python train.py --d_model=128 --vocab_size=2088 --attn_scale=0.125 --bias="none" --parallel_block=true --init="uniform" --optimizer="cautious_adamw" --lr=0.00177 --beta1=0.9 --schedule="wsd" --decay_fraction=0.712 --decay_shape="sqrt" --doc_mask=false --dataset="wikipedia_en"
Each number is 200 + 20 x the weight over its row's rms, rounded and kept within 0 to 999. Layers, rows and columns count from 0. The size before them is the row's rms in percent of the matrix's.

# up: layer 4 MLP up, 512x128, rms 0.113, rows 318-370, columns 0-63
# down: layer 4 MLP down (transposed), 512x128, rms 0.103, rows 318-369, columns 0-63
up318,105,221,219,189,199,174,197,179,222,252,196,189,218,151,212,204,221,178,190,202,222,163,175,201,200,223,205,200,222,217,239,220,212,175,214,182,202,187,180,193,154,188,183,191,194,212,187,202,219,184,167,217,182,188,191,194,240,180,207,184,167,220,217,203,224
down318,104,159,176,184,217,187,201,230,179,214,179,212,172,204,186,174,232,224,225,162,140,196,180,203,228,226,181,230,187,210,165,205,212,180,204,211,205,177,200,218,196,210,182,169,187,213,201,199,191,216,172,191,188,240,198,198,186,211,193,224,217,208,195,175,194
up319,096,196,205,208,186,197,177,221,212,219,227,192,196,157,208,178,225,215,191,168,172,206,192,204,237,203,179,204,172,218,225,172,161,163,167,212,195,200,194,179,161,184,219,201,194,188,201,183,185,187,184,188,196,197,220,149,219,188,213,230,214,194,189,219,158
down319,090,171,194,144,210,224,209,207,153,178,169,220,207,198,210,219,232,206,201,184,237,181,185,206,195,169,219,190,219,234,221,203,230,178,174,218,215,232,200,231,227,197,196,212,214,216,238,172,201,216,207,176,199,209,161,190,171,172,203,186,168,209,203,184,214
up320,099,204,239,178,217,186,209,242,201,189,207,216,182,198,209,223,191,209,210,209,204,184,192,184,176,217,230,190,183,211,179,216,199,193,184,199,187,234,176,205,197,209,214,224,235,216,194,238,175,180,177,208,166,210,159,178,216,202,214,191,194,204,229,180,157
down320,099,185,213,189,174,214,220,215,219,225,191,181,207,238,216,211,225,184,200,240,192,150,233,233,188,185,214,206,187,187,184,190,194,184,210,180,198,221,231,206,227,165,161,193,177,173,206,176,218,203,176,209,164,174,183,204,191,195,216,211,208,204,182,193,220
up321,099,196,193,208,178,178,195,210,208,215,215,177,223,238,192,187,176,200,212,197,204,210,206,205,214,202,205,239,195,225,201,224,205,247,185,203,203,187,196,178,196,161,198,217,204,189,217,198,206,184,218,206,195,199,182,209,150,213,231,187,185,191,217,204,177
down321,095,233,215,225,189,218,188,227,185,233,193,201,190,178,215,193,245,210,188,211,169,166,204,190,193,147,214,167,214,174,188,214,195,216,194,228,182,190,212,186,222,220,194,159,222,223,184,220,205,215,150,233,185,195,189,204,205,209,203,185,190,190,194,213,209
up322,104,236,188,184,208,206,199,186,179,230,175,200,195,170,194,172,193,194,208,181,191,204,217,213,182,196,203,192,213,197,227,224,202,199,187,191,205,197,185,194,154,166,186,200,185,180,198,184,191,175,178,251,204,187,224,190,202,199,185,234,228,230,195,177,241
down322,107,176,160,194,168,191,191,196,238,203,218,208,247,182,166,175,201,184,203,168,211,189,207,183,197,214,184,201,210,204,196,202,194,184,234,187,218,185,221,185,225,241,200,195,227,207,168,179,192,218,189,173,192,226,201,178,168,209,231,215,203,222,216,219,198
up323,102,178,196,178,183,209,224,194,225,208,191,167,227,202,218,164,212,167,158,252,202,177,214,233,192,243,199,201,191,210,191,187,163,210,160,216,191,190,175,206,184,195,188,194,202,188,219,198,178,201,168,230,208,187,198,160,214,200,216,181,207,224,213,187,199
down323,100,203,172,231,153,178,203,204,214,215,218,230,226,186,191,198,182,205,205,185,207,188,185,199,204,188,191,180,182,155,210,231,233,219,189,156,219,209,199,171,170,189,193,229,204,170,194,187,196,172,221,165,198,233,201,221,206,199,175,225,220,192,211,210,203
up324,097,232,202,222,233,183,191,198,220,196,222,206,184,194,166,197,202,196,226,181,171,191,157,212,218,236,211,213,197,205,195,186,194,193,209,204,200,211,178,168,165,204,170,222,224,223,219,225,196,176,202,201,185,205,225,213,187,208,213,245,184,214,179,162,188
down324,095,162,214,211,219,229,189,159,170,171,215,210,193,195,204,233,178,206,202,229,175,185,210,204,182,203,224,185,223,217,189,222,195,207,182,211,201,176,184,206,192,175,184,177,215,173,201,230,225,193,195,198,201,158,209,204,202,163,184,184,200,228,223,208,205
up325,105,227,241,201,262,197,229,188,173,183,214,217,218,189,206,203,207,202,197,210,179,184,208,223,201,230,213,157,205,204,166,148,253,246,203,203,178,220,175,180,180,176,216,189,170,210,217,218,207,193,160,204,208,202,167,227,188,187,208,186,224,183,174,200,191
down325,107,163,230,201,190,174,199,184,206,166,194,191,188,193,177,200,199,162,214,194,248,197,205,206,201,183,184,196,209,198,170,203,199,230,209,235,119,227,209,199,172,223,200,187,195,201,204,214,173,227,210,206,224,170,219,202,153,179,195,212,191,211,188,179,221
up326,106,208,231,196,185,212,219,181,202,213,184,188,194,226,175,192,185,219,233,229,201,212,208,217,221,205,223,218,213,197,183,171,203,249,203,181,182,237,156,226,192,214,190,201,181,225,207,218,204,163,195,212,195,242,164,147,187,229,208,220,182,220,213,206,209
down326,121,218,208,163,210,233,192,213,172,183,222,183,239,191,251,196,179,211,187,212,227,219,182,174,176,215,217,193,193,175,178,198,206,207,193,173,191,197,163,172,222,205,194,238,231,188,179,197,174,180,213,201,210,208,208,220,199,223,196,213,216,216,212,180,210
up327,106,208,180,171,228,187,215,214,175,190,208,210,190,171,208,210,231,179,216,199,202,164,203,207,193,235,178,198,206,178,212,204,210,189,201,208,223,224,179,233,176,203,206,184,166,183,184,179,184,206,228,176,180,199,246,168,208,215,210,218,230,185,169,187,168
down327,101,187,241,216,208,228,176,179,199,207,176,202,216,199,190,235,213,187,190,214,161,181,201,194,182,224,233,163,203,204,140,208,197,245,195,179,185,197,162,169,167,176,232,215,211,230,191,182,191,187,195,195,219,243,206,193,229,190,188,196,190,186,167,174,204
up328,107,215,203,227,208,169,187,224,185,214,227,215,213,167,224,169,200,174,203,219,187,200,200,208,207,168,184,186,209,196,191,210,194,150,172,202,246,195,158,200,211,204,217,228,158,232,167,185,163,188,172,216,216,209,232,198,194,181,231,219,195,205,203,184,205
down328,114,179,207,202,183,204,238,187,239,189,193,191,176,192,189,216,211,229,193,197,218,190,169,173,199,175,208,222,206,196,174,183,191,252,218,200,204,224,138,206,185,214,199,214,219,204,210,177,206,171,162,184,197,221,190,203,199,199,152,152,202,207,208,192,187
up329,108,176,230,197,220,219,211,240,183,196,177,219,202,199,184,188,200,178,192,223,228,195,173,181,197,219,182,210,167,195,220,204,219,162,176,228,190,209,187,199,209,217,193,192,173,211,211,216,175,173,226,182,239,207,198,129,204,223,235,207,179,223,166,188,184
down329,110,200,232,191,253,207,187,201,210,197,187,202,199,218,174,177,188,214,220,226,224,179,191,170,186,165,244,166,215,183,198,200,228,201,192,200,209,205,206,184,190,192,218,211,208,241,181,223,236,177,202,188,180,183,171,217,197,262,210,181,176,190,212,217,204
up330,102,178,223,213,195,192,212,176,209,179,191,186,245,182,161,201,207,217,195,173,183,153,207,194,196,227,169,166,200,202,197,244,176,151,231,194,186,213,178,187,194,244,202,180,196,190,175,190,238,200,155,189,186,214,195,226,191,188,198,240,180,238,161,203,237
down330,092,200,220,196,208,202,196,200,195,175,196,177,202,185,249,139,208,197,224,179,231,201,201,163,197,160,199,198,206,215,195,190,194,181,196,196,239,188,260,206,169,233,211,211,177,208,200,169,178,201,189,216,219,164,225,171,180,209,222,166,198,193,175,202,204
up331,105,222,252,222,169,205,202,187,183,197,207,166,185,214,187,209,190,202,230,190,233,179,229,210,207,207,200,214,174,202,249,177,206,206,168,201,185,224,200,209,207,194,239,182,192,190,228,192,176,203,180,216,191,202,180,174,211,199,219,212,209,198,204,193,187
down331,099,178,206,206,230,227,194,160,218,197,228,224,207,211,198,211,211,242,242,200,230,175,203,214,210,214,204,218,208,219,162,194,200,181,178,183,196,185,261,204,211,230,171,212,177,208,199,178,210,181,168,197,184,193,181,242,184,227,140,199,183,222,211,213,195
up332,088,184,232,173,219,209,174,226,206,167,195,208,216,189,196,210,185,218,188,203,210,192,195,188,196,174,207,229,219,237,203,189,202,214,187,207,153,180,210,208,167,198,218,218,206,179,213,184,202,173,204,194,188,243,215,212,212,192,199,219,208,185,192,228,223
down332,090,200,197,201,187,221,197,175,181,217,191,207,195,210,167,157,210,197,205,191,217,226,229,213,211,213,182,216,217,198,194,221,195,207,210,205,230,203,228,185,198,204,176,158,164,222,196,231,197,245,175,201,231,170,204,188,178,224,181,222,219,159,214,178,188
up333,093,171,204,198,224,172,235,193,196,200,233,199,187,183,233,183,182,199,201,194,206,218,224,225,199,154,183,200,190,203,193,171,220,202,203,238,213,206,214,192,182,238,218,150,226,195,176,206,191,190,206,203,194,199,211,205,185,184,194,185,172,234,185,212,207
down333,094,185,198,161,212,225,211,197,192,186,190,213,192,199,184,200,201,222,199,184,220,194,193,149,167,200,225,161,206,207,235,242,200,203,177,191,160,197,173,165,188,188,198,200,180,222,219,199,191,234,196,215,235,224,196,213,192,222,202,212,216,205,194,173,181
up334,113,187,190,206,201,182,199,215,196,195,216,222,269,191,212,207,222,190,222,194,202,176,183,189,226,237,189,211,171,185,222,201,161,226,208,189,201,218,171,168,188,205,206,216,196,239,177,204,201,194,192,216,204,189,188,180,161,194,206,210,232,182,171,217,191
down334,118,181,197,191,181,210,207,179,231,185,176,175,165,196,197,177,214,250,199,197,214,179,201,213,229,199,194,203,208,187,193,196,251,242,215,228,186,198,200,203,225,189,192,176,179,204,181,212,200,174,176,215,196,201,207,156,193,232,169,203,168,183,205,216,190
up335,111,245,228,216,187,178,221,195,166,164,209,242,218,168,199,187,189,212,211,185,185,163,176,194,207,225,168,227,194,207,178,185,202,167,190,200,192,200,202,185,186,205,173,212,188,207,193,232,200,188,203,210,185,240,193,208,168,160,209,251,220,199,178,224,203
down335,111,180,239,183,181,209,192,198,224,217,176,169,207,192,195,183,197,235,206,166,247,227,207,216,205,188,215,195,208,197,187,197,216,207,190,182,211,178,240,189,183,234,202,175,196,206,230,201,215,212,193,223,216,176,168,210,174,199,198,181,172,231,193,209,229
up336,103,207,248,190,182,190,181,218,204,188,208,204,222,218,151,216,185,218,175,207,198,167,192,213,214,247,174,173,174,167,227,189,200,191,204,182,193,187,181,171,185,215,193,170,225,233,167,199,197,199,169,217,167,205,196,162,188,214,194,208,230,199,171,176,222
down336,093,194,187,213,244,201,213,203,172,180,209,193,203,183,213,169,191,169,222,214,183,221,230,179,178,184,240,179,230,198,183,235,250,168,166,227,176,186,210,180,207,195,186,192,196,171,212,231,213,185,190,180,227,172,190,210,218,190,230,195,213,213,210,197,196
up337,098,198,177,203,218,183,215,198,211,157,176,200,205,220,210,191,231,194,222,235,191,167,205,245,235,193,192,191,182,205,225,203,196,210,217,188,192,194,184,198,192,164,222,202,192,192,205,213,183,191,214,229,186,180,196,190,199,147,197,207,183,189,214,234,214
down337,102,216,198,183,234,205,171,200,199,211,200,210,190,211,239,193,192,208,182,214,173,199,179,201,198,269,187,217,175,169,196,191,208,167,198,191,193,199,175,183,234,199,184,185,235,222,206,178,217,197,190,182,196,226,201,206,208,189,206,186,177,220,206,178,202
up338,087,189,212,199,182,184,187,167,218,173,193,218,200,229,188,206,170,230,192,221,202,218,202,178,171,183,210,240,188,184,224,185,170,200,190,210,186,179,211,199,220,227,189,204,191,215,198,193,186,184,213,217,197,195,206,241,224,168,224,220,182,210,163,239,224
down338,084,186,200,193,217,220,197,206,189,220,203,187,190,146,205,209,227,172,202,197,219,195,210,205,205,209,187,167,201,194,214,232,217,219,214,168,183,237,237,196,225,196,214,177,196,200,205,216,187,227,200,179,200,216,190,168,170,170,161,208,227,199,202,171,168
up339,113,211,194,193,213,183,223,188,206,195,193,205,228,199,203,219,197,177,187,241,232,199,213,205,202,197,170,199,208,206,230,198,204,165,171,227,180,169,165,182,172,210,211,194,223,208,174,201,218,199,209,205,186,164,194,197,210,211,209,196,199,213,228,224,225
down339,110,195,205,217,191,230,210,168,223,246,233,208,205,174,219,214,223,234,212,172,207,195,177,189,179,191,194,192,195,219,183,190,195,202,230,192,192,238,202,219,219,196,204,192,212,202,204,195,182,206,193,217,207,185,194,218,173,224,221,177,214,167,169,180,192
up340,086,166,170,175,198,205,170,241,222,188,206,213,228,229,165,205,202,197,207,187,185,180,226,213,184,189,180,215,189,206,193,172,196,170,209,194,193,178,198,168,187,180,213,181,150,176,230,180,226,158,193,211,186,165,200,200,221,204,201,201,249,210,189,231,185
down340,087,232,231,183,206,193,194,217,192,190,171,199,212,151,205,188,223,200,214,198,203,193,191,178,215,189,238,182,236,197,181,212,207,221,188,218,216,202,200,215,214,184,200,195,190,223,169,184,186,260,193,220,218,199,194,204,174,180,220,190,194,157,201,204,185
up341,104,193,225,187,175,195,208,243,171,208,204,223,232,195,183,206,221,202,181,171,223,217,188,206,199,181,181,185,174,187,191,175,213,167,184,190,192,212,191,193,209,206,234,185,203,183,207,213,200,166,190,225,160,209,193,239,203,209,213,194,197,203,221,183,173
down341,101,200,162,200,195,242,223,168,211,233,206,218,210,202,185,215,190,205,212,171,167,218,191,223,214,159,192,208,220,174,193,178,213,176,176,209,224,222,197,199,184,184,195,215,180,200,215,194,157,211,184,225,189,205,190,196,219,217,204,211,147,204,209,217,168
up342,106,210,187,212,227,177,213,220,226,189,177,192,216,205,240,226,212,187,162,197,210,152,216,188,200,206,158,235,198,194,201,179,220,178,177,206,198,216,150,169,211,210,215,204,172,208,195,209,199,218,207,194,178,195,186,171,185,204,239,211,226,198,182,176,241
down342,107,201,189,207,196,242,213,198,198,190,179,228,204,184,197,200,178,213,192,174,195,213,194,230,210,195,202,204,199,189,202,188,208,222,233,199,230,201,213,213,226,217,184,221,192,216,218,194,196,191,202,204,221,183,214,235,165,197,176,208,182,202,181,215,162
up343,090,214,190,170,184,180,171,172,163,234,173,160,228,204,236,217,208,199,209,200,212,206,236,201,196,220,208,186,209,186,220,186,190,177,216,221,218,228,199,228,199,194,210,187,165,191,207,175,221,214,189,230,165,161,219,237,196,199,185,184,203,212,215,186,168
down343,093,210,189,187,212,193,215,198,219,221,236,186,191,224,168,172,199,182,182,236,198,197,226,210,185,219,204,172,203,229,212,212,189,229,227,179,160,189,217,185,207,153,181,183,204,183,182,187,177,236,240,166,195,213,199,207,191,198,194,211,196,196,166,185,207
up344,087,175,236,235,192,157,200,192,218,208,199,201,203,188,180,196,203,224,224,208,195,190,240,240,250,181,181,216,212,199,201,199,202,169,193,215,210,195,214,175,214,201,182,209,208,207,191,198,212,202,166,214,197,196,191,180,201,158,197,208,182,177,173,192,199
down344,092,191,200,214,210,246,194,212,205,180,211,216,214,252,194,193,189,194,169,180,187,216,157,159,198,231,212,181,151,232,209,184,187,201,185,176,172,218,176,214,239,195,194,193,174,195,218,216,198,206,208,228,235,234,190,229,223,211,220,202,211,186,197,207,183
up345,109,204,231,191,251,189,203,215,201,202,197,207,175,155,200,197,231,218,169,212,195,194,189,203,217,220,195,174,232,198,182,242,190,204,179,213,197,177,179,184,201,202,231,205,220,192,200,155,171,199,188,217,180,223,209,190,180,181,210,178,230,192,159,148,205
down345,106,194,190,197,174,180,202,209,188,220,177,151,213,220,205,156,194,200,188,203,197,226,197,181,239,215,170,189,224,206,197,196,175,196,196,233,218,166,235,198,195,180,186,180,214,218,181,211,223,190,219,196,208,222,190,174,213,190,208,215,193,183,227,193,194
up346,107,188,197,218,192,189,230,218,177,191,208,234,204,197,167,231,194,193,195,204,198,211,187,204,225,216,142,180,161,203,194,223,219,188,182,185,170,219,183,187,189,201,218,242,204,223,233,188,220,203,179,227,179,192,205,192,211,232,212,218,200,190,203,184,226
down346,104,212,188,183,192,210,166,179,237,212,170,186,169,230,203,160,218,205,221,206,207,199,197,201,185,196,216,228,187,181,252,180,179,211,211,197,217,195,211,207,200,218,200,183,182,207,216,232,202,206,184,174,227,182,178,220,182,210,209,203,155,194,194,158,214
up347,091,179,202,223,215,147,182,203,156,192,194,154,181,230,211,222,188,168,165,173,201,175,212,209,217,190,210,189,197,160,215,193,174,202,173,226,194,205,187,189,170,210,181,189,197,176,194,207,208,196,199,208,200,181,205,187,165,196,182,194,225,191,214,229,192
down347,090,199,230,207,179,225,223,198,218,192,219,202,190,189,171,171,206,252,240,172,238,212,198,208,215,217,178,171,209,212,208,207,201,180,224,193,212,201,209,239,208,188,224,198,174,250,195,200,221,201,196,185,210,189,207,199,212,183,170,210,168,195,198,211,175
up348,097,186,175,194,235,207,254,241,209,230,189,219,197,197,187,209,193,200,200,180,211,210,197,214,202,169,191,212,182,198,208,230,174,217,184,195,190,218,178,190,201,141,203,198,193,194,211,212,200,214,172,181,209,198,211,214,201,168,213,196,177,258,216,202,234
down348,090,229,192,223,181,181,189,187,193,198,178,174,196,209,209,225,203,200,236,205,214,190,166,192,205,214,206,200,191,176,190,188,195,210,195,173,218,207,206,182,215,250,215,210,214,221,205,164,212,181,196,229,197,187,180,165,196,208,179,194,202,175,199,229,198
up349,102,217,217,179,174,179,221,199,187,226,187,217,199,185,190,184,219,206,206,174,204,208,227,195,225,213,158,202,191,217,210,214,169,166,160,193,225,213,197,188,157,211,222,220,196,223,206,178,257,165,205,221,194,221,199,146,228,192,187,174,185,195,200,161,231
down349,099,191,194,214,208,204,189,180,202,188,176,211,191,176,183,241,199,216,194,240,204,169,231,181,214,211,230,191,142,171,192,219,200,245,233,185,230,169,189,197,240,218,234,154,217,168,182,196,209,210,186,187,212,200,183,172,190,175,201,229,194,221,202,187,202
up350,097,175,255,201,202,171,177,244,156,201,211,206,197,189,218,205,211,208,186,189,212,219,229,230,169,227,224,205,168,219,194,189,173,194,198,203,208,188,203,230,205,186,210,219,175,216,202,174,191,179,223,216,168,167,215,194,175,204,219,185,185,210,225,190,208
down350,094,224,197,227,197,228,236,175,199,203,224,186,164,216,218,199,175,208,170,232,207,240,219,182,225,200,174,222,203,210,165,181,247,208,205,229,232,217,210,210,209,207,197,168,170,180,204,170,190,209,219,222,222,204,169,174,217,172,201,179,213,208,190,206,183
up351,101,215,219,199,213,206,202,213,200,209,213,213,232,170,249,207,212,181,211,223,186,217,178,207,198,230,139,201,183,174,221,178,203,201,208,200,185,194,189,189,182,200,173,149,178,165,195,198,169,170,229,200,221,204,231,191,239,199,212,183,214,203,199,202,198
down351,094,166,186,176,188,185,214,213,190,186,215,221,194,201,224,167,185,245,209,174,253,192,199,208,215,196,193,206,239,210,177,188,192,180,189,221,196,170,231,195,184,208,228,211,217,213,210,205,210,204,233,190,158,194,169,201,193,213,212,259,207,232,199,193,215
up352,110,188,180,216,224,205,219,215,164,219,180,213,201,193,191,213,196,171,223,206,170,206,207,174,223,238,171,176,237,228,200,200,200,173,184,192,171,177,185,218,208,192,219,203,188,172,211,199,215,171,214,222,210,199,226,199,193,199,208,232,174,181,164,201,193
down352,101,216,198,195,188,227,229,184,227,185,190,220,198,209,218,202,186,234,173,153,218,204,214,212,210,209,211,218,231,203,196,185,175,234,198,190,216,162,225,225,169,145,214,188,169,163,219,195,252,207,234,189,199,196,158,209,176,183,184,204,189,181,157,203,189
up353,106,215,198,177,201,182,172,229,214,171,189,235,206,229,177,175,202,161,213,213,213,203,221,172,211,217,187,177,198,202,197,194,183,193,179,201,207,209,197,188,202,199,220,232,190,216,202,218,163,183,189,219,203,212,164,198,225,205,219,200,191,176,196,201,199
down353,106,179,213,206,162,193,222,178,217,226,183,189,196,216,172,200,188,211,203,217,178,206,208,192,193,194,176,178,246,201,198,194,193,202,209,226,202,213,211,211,219,173,194,119,228,217,188,186,229,175,154,208,185,192,237,172,202,184,191,200,227,214,219,191,196
up354,092,214,204,208,165,201,218,228,173,201,188,164,215,191,190,188,194,182,203,204,198,206,191,209,212,180,190,216,186,181,211,181,190,193,182,190,242,238,208,221,204,206,168,197,196,179,206,203,216,183,208,223,192,189,207,185,194,167,216,200,213,201,238,197,227
down354,094,214,240,180,190,210,190,202,223,208,201,204,222,205,191,233,194,211,204,208,239,188,195,224,201,219,211,192,151,199,198,211,200,205,216,211,182,200,202,224,181,165,218,211,212,241,221,207,182,215,214,155,184,189,178,196,198,203,177,198,191,246,193,169,178
up355,103,225,219,187,210,199,201,209,192,206,190,218,182,193,195,217,199,197,192,232,249,196,197,208,169,216,206,187,206,193,212,231,203,178,188,174,194,205,171,180,196,203,200,232,243,151,227,186,204,194,217,244,198,195,223,188,171,193,222,218,191,213,182,184,188
down355,100,193,173,180,189,173,191,198,161,193,179,215,242,195,196,179,208,179,223,215,199,217,230,184,211,189,210,188,222,191,175,150,243,196,226,214,210,175,234,230,198,200,166,210,218,166,202,170,176,205,192,198,238,168,214,204,209,188,172,211,219,191,192,185,174
up356,108,210,215,191,202,173,208,237,215,215,185,227,181,177,230,219,192,212,165,211,195,215,193,242,199,213,158,186,195,210,187,194,230,215,176,223,209,198,202,186,159,219,207,221,239,174,225,198,190,193,202,199,188,193,228,140,182,208,191,212,234,217,183,182,213
down356,104,228,195,243,193,226,188,185,205,225,205,188,192,161,168,182,217,209,221,191,219,202,178,198,193,198,195,212,167,223,187,202,222,188,210,213,180,206,178,220,194,208,197,147,194,184,211,205,234,216,174,206,226,188,219,217,211,169,204,195,193,172,183,209,209
up357,106,228,199,182,218,199,241,211,212,220,187,205,206,198,240,238,217,235,205,212,211,205,156,175,204,205,197,220,190,174,223,194,208,193,184,233,223,245,148,160,178,193,211,215,226,211,189,219,207,208,203,216,219,185,190,206,203,239,241,216,217,182,189,181,191
down357,100,185,227,212,204,212,213,224,212,221,213,207,191,216,209,168,198,188,184,194,196,195,192,209,210,202,133,225,218,188,184,195,217,192,191,201,207,205,238,231,144,199,222,182,210,228,215,157,205,211,219,221,239,185,215,177,203,187,193,231,172,207,206,192,209
up358,090,194,197,201,233,190,198,233,192,153,184,195,169,222,177,210,204,189,191,177,220,173,203,221,206,209,190,229,233,230,227,191,201,174,218,208,237,175,201,234,169,190,205,187,195,178,215,180,195,195,211,188,157,179,230,195,142,188,207,197,231,217,185,205,153
down358,094,207,199,191,199,224,220,179,233,218,183,182,226,208,193,222,204,212,208,223,182,186,174,158,206,179,179,199,179,194,175,195,187,217,230,176,193,190,191,169,203,206,210,202,210,216,181,188,192,207,213,219,224,193,194,178,243,179,154,157,188,227,212,215,216
up359,096,157,203,180,266,211,201,206,223,207,207,228,209,204,195,208,222,207,188,149,184,184,217,183,198,239,176,220,181,220,181,187,188,204,186,224,208,251,189,183,204,221,178,185,203,206,163,196,214,193,176,189,191,207,203,189,220,211,224,225,207,203,186,169,181
down359,096,187,201,190,188,182,229,204,187,194,187,177,185,188,192,194,200,199,223,203,197,157,214,222,184,178,220,188,222,195,175,218,202,227,194,233,200,198,159,197,217,208,217,207,183,200,229,207,187,217,207,234,222,196,203,228,188,206,195,215,193,248,176,193,154
up360,099,191,176,183,191,192,200,220,225,190,185,192,191,200,180,226,205,237,193,199,197,192,199,206,205,198,213,211,158,225,228,195,182,220,177,181,210,196,192,232,138,169,190,200,217,190,191,195,212,201,195,185,217,218,217,200,211,204,233,237,177,231,216,200,187
down360,099,180,218,195,171,200,227,181,213,194,235,239,175,197,218,191,196,221,183,231,217,209,151,185,196,198,183,193,206,218,190,174,208,214,220,206,220,204,201,222,219,204,225,160,193,190,227,209,195,203,177,160,232,163,209,195,199,195,208,175,205,179,197,223,187
up361,105,201,211,172,223,187,198,220,220,199,207,168,197,203,195,183,171,213,207,188,199,202,235,205,155,215,200,186,210,212,200,173,198,192,190,194,225,246,190,209,187,206,184,185,223,215,200,201,200,170,164,208,207,237,212,174,174,195,201,218,193,217,215,201,216
down361,106,214,207,196,145,211,203,197,233,209,191,183,190,198,204,201,190,190,199,222,185,201,153,219,206,162,189,247,187,206,185,218,212,182,229,191,192,201,260,231,201,195,211,211,178,179,182,229,206,213,185,187,204,165,218,174,191,219,223,185,232,194,195,196,170
up362,094,182,226,207,183,199,160,220,211,229,228,185,218,219,194,220,194,190,190,219,186,169,203,188,239,199,181,226,220,210,242,202,186,220,196,198,182,184,197,214,194,196,202,227,187,216,192,222,177,209,224,202,195,233,180,211,224,184,208,217,201,220,220,155,204
down362,095,210,199,218,215,222,233,193,188,211,198,201,190,217,219,203,239,198,207,167,212,266,188,194,192,197,215,177,211,205,176,227,241,191,195,207,206,244,198,201,192,184,178,197,164,194,208,214,190,205,201,234,141,183,220,206,205,191,213,186,192,189,186,211,200
up363,099,180,212,202,220,193,227,219,228,192,172,180,204,215,202,236,233,214,196,210,214,173,157,209,216,219,164,158,219,188,203,168,160,209,186,213,194,219,156,186,175,223,221,252,213,210,191,181,206,207,175,186,213,196,196,203,216,213,194,175,198,217,207,185,187
down363,102,191,196,183,166,199,224,201,187,223,192,192,184,167,208,198,173,194,225,192,199,199,169,184,211,194,230,190,178,197,217,206,227,243,233,208,224,193,218,183,201,142,183,205,182,246,217,186,167,177,220,198,165,213,204,192,207,214,198,200,177,223,187,186,180
up364,096,196,198,185,204,209,182,237,224,172,215,214,214,166,212,239,198,237,196,213,223,169,228,212,200,194,217,198,205,187,184,168,219,181,136,204,214,166,183,199,216,229,222,193,165,187,216,184,188,187,168,211,186,212,206,168,184,192,182,241,196,197,210,191,200
down364,093,205,211,162,206,192,209,224,211,214,182,201,197,229,185,200,235,227,208,221,183,203,190,185,169,167,186,209,194,174,163,199,177,213,237,194,172,176,192,237,173,197,213,203,187,245,208,214,204,204,199,189,179,186,201,212,224,192,164,228,247,207,188,184,217
up365,087,214,229,181,227,199,181,188,223,215,183,158,190,182,186,192,199,175,188,201,165,166,207,180,217,225,188,196,204,211,169,163,212,175,190,203,196,181,193,214,177,187,198,187,197,185,214,198,231,197,182,230,213,203,204,200,191,224,197,189,249,205,225,211,199
down365,089,179,205,213,184,211,185,220,195,210,187,206,221,216,172,203,236,217,187,205,200,201,205,180,218,194,205,237,216,204,208,220,172,226,214,202,199,219,238,194,224,160,186,227,211,205,150,216,189,186,205,204,163,176,183,189,213,185,184,205,194,185,152,206,214
up366,104,232,179,174,194,189,223,198,198,238,184,205,214,186,198,197,211,209,242,177,216,197,208,213,202,219,220,252,200,165,215,182,217,205,170,225,211,203,208,152,186,217,216,181,175,191,213,213,207,204,199,217,192,187,182,191,214,178,208,186,199,166,189,190,210
down366,101,193,178,223,222,198,217,191,214,192,228,211,197,204,195,188,198,231,226,187,185,212,184,178,210,195,250,181,208,219,197,221,190,227,181,250,191,221,194,236,166,206,171,147,231,180,190,186,221,178,174,185,189,217,209,200,193,218,182,166,212,201,202,204,163
up367,105,186,183,186,192,197,217,185,169,213,179,182,205,212,213,186,221,197,233,218,205,185,176,202,230,163,172,167,201,182,197,183,162,175,208,204,196,227,150,196,190,170,191,193,226,226,176,232,193,206,165,189,197,246,188,199,213,181,207,191,191,210,188,211,246
down367,107,199,168,192,223,240,198,220,201,219,212,195,197,187,190,215,176,176,207,195,216,221,229,203,183,216,209,211,250,171,231,203,193,202,220,193,214,220,144,176,151,218,210,197,190,179,203,202,203,210,193,236,180,145,192,190,180,210,219,244,205,182,202,205,190
up368,089,191,212,213,189,186,204,233,237,194,208,220,206,186,176,176,204,199,226,196,199,192,238,201,200,194,131,238,174,201,196,125,167,214,185,200,171,213,211,184,162,214,190,207,203,175,198,197,217,182,199,218,179,205,200,216,209,195,194,189,174,217,232,189,175
down368,086,190,208,170,173,226,204,192,193,193,205,216,149,171,213,234,190,216,190,187,215,206,193,183,227,181,247,189,188,175,202,218,165,174,197,202,217,207,237,218,248,175,215,201,184,199,202,224,198,195,184,163,203,214,196,192,204,210,199,203,196,186,195,220,186
up369,091,183,197,195,172,214,217,174,154,204,216,156,225,206,237,180,202,223,199,213,172,247,218,204,204,224,203,172,214,195,227,202,190,214,219,238,196,170,176,215,193,164,216,213,212,181,197,211,203,196,205,219,203,181,205,238,201,194,194,171,196,195,198,171,192
down369,086,201,199,192,195,209,197,215,215,209,200,170,215,208,194,213,218,162,211,176,230,189,196,188,211,231,176,196,196,210,207,193,190,161,210,204,174,201,237,226,181,186,166,206,195,191,201,199,197,230,194,179,198,221,208,210,187,202,198,178,203,183,174,215,202
up370,107,215,181,180,213,196,205,231,184,207,172,200,197,198,191,192,221,196,199,215,220,192,215,210,210,223,236,209,156,192,204,234,227,196,185,193,192,223,198,206,185,194,221,238,180,219,196,181,191,148,212,239,179,176,183,176,187,181,203,185,206,212,233,180,221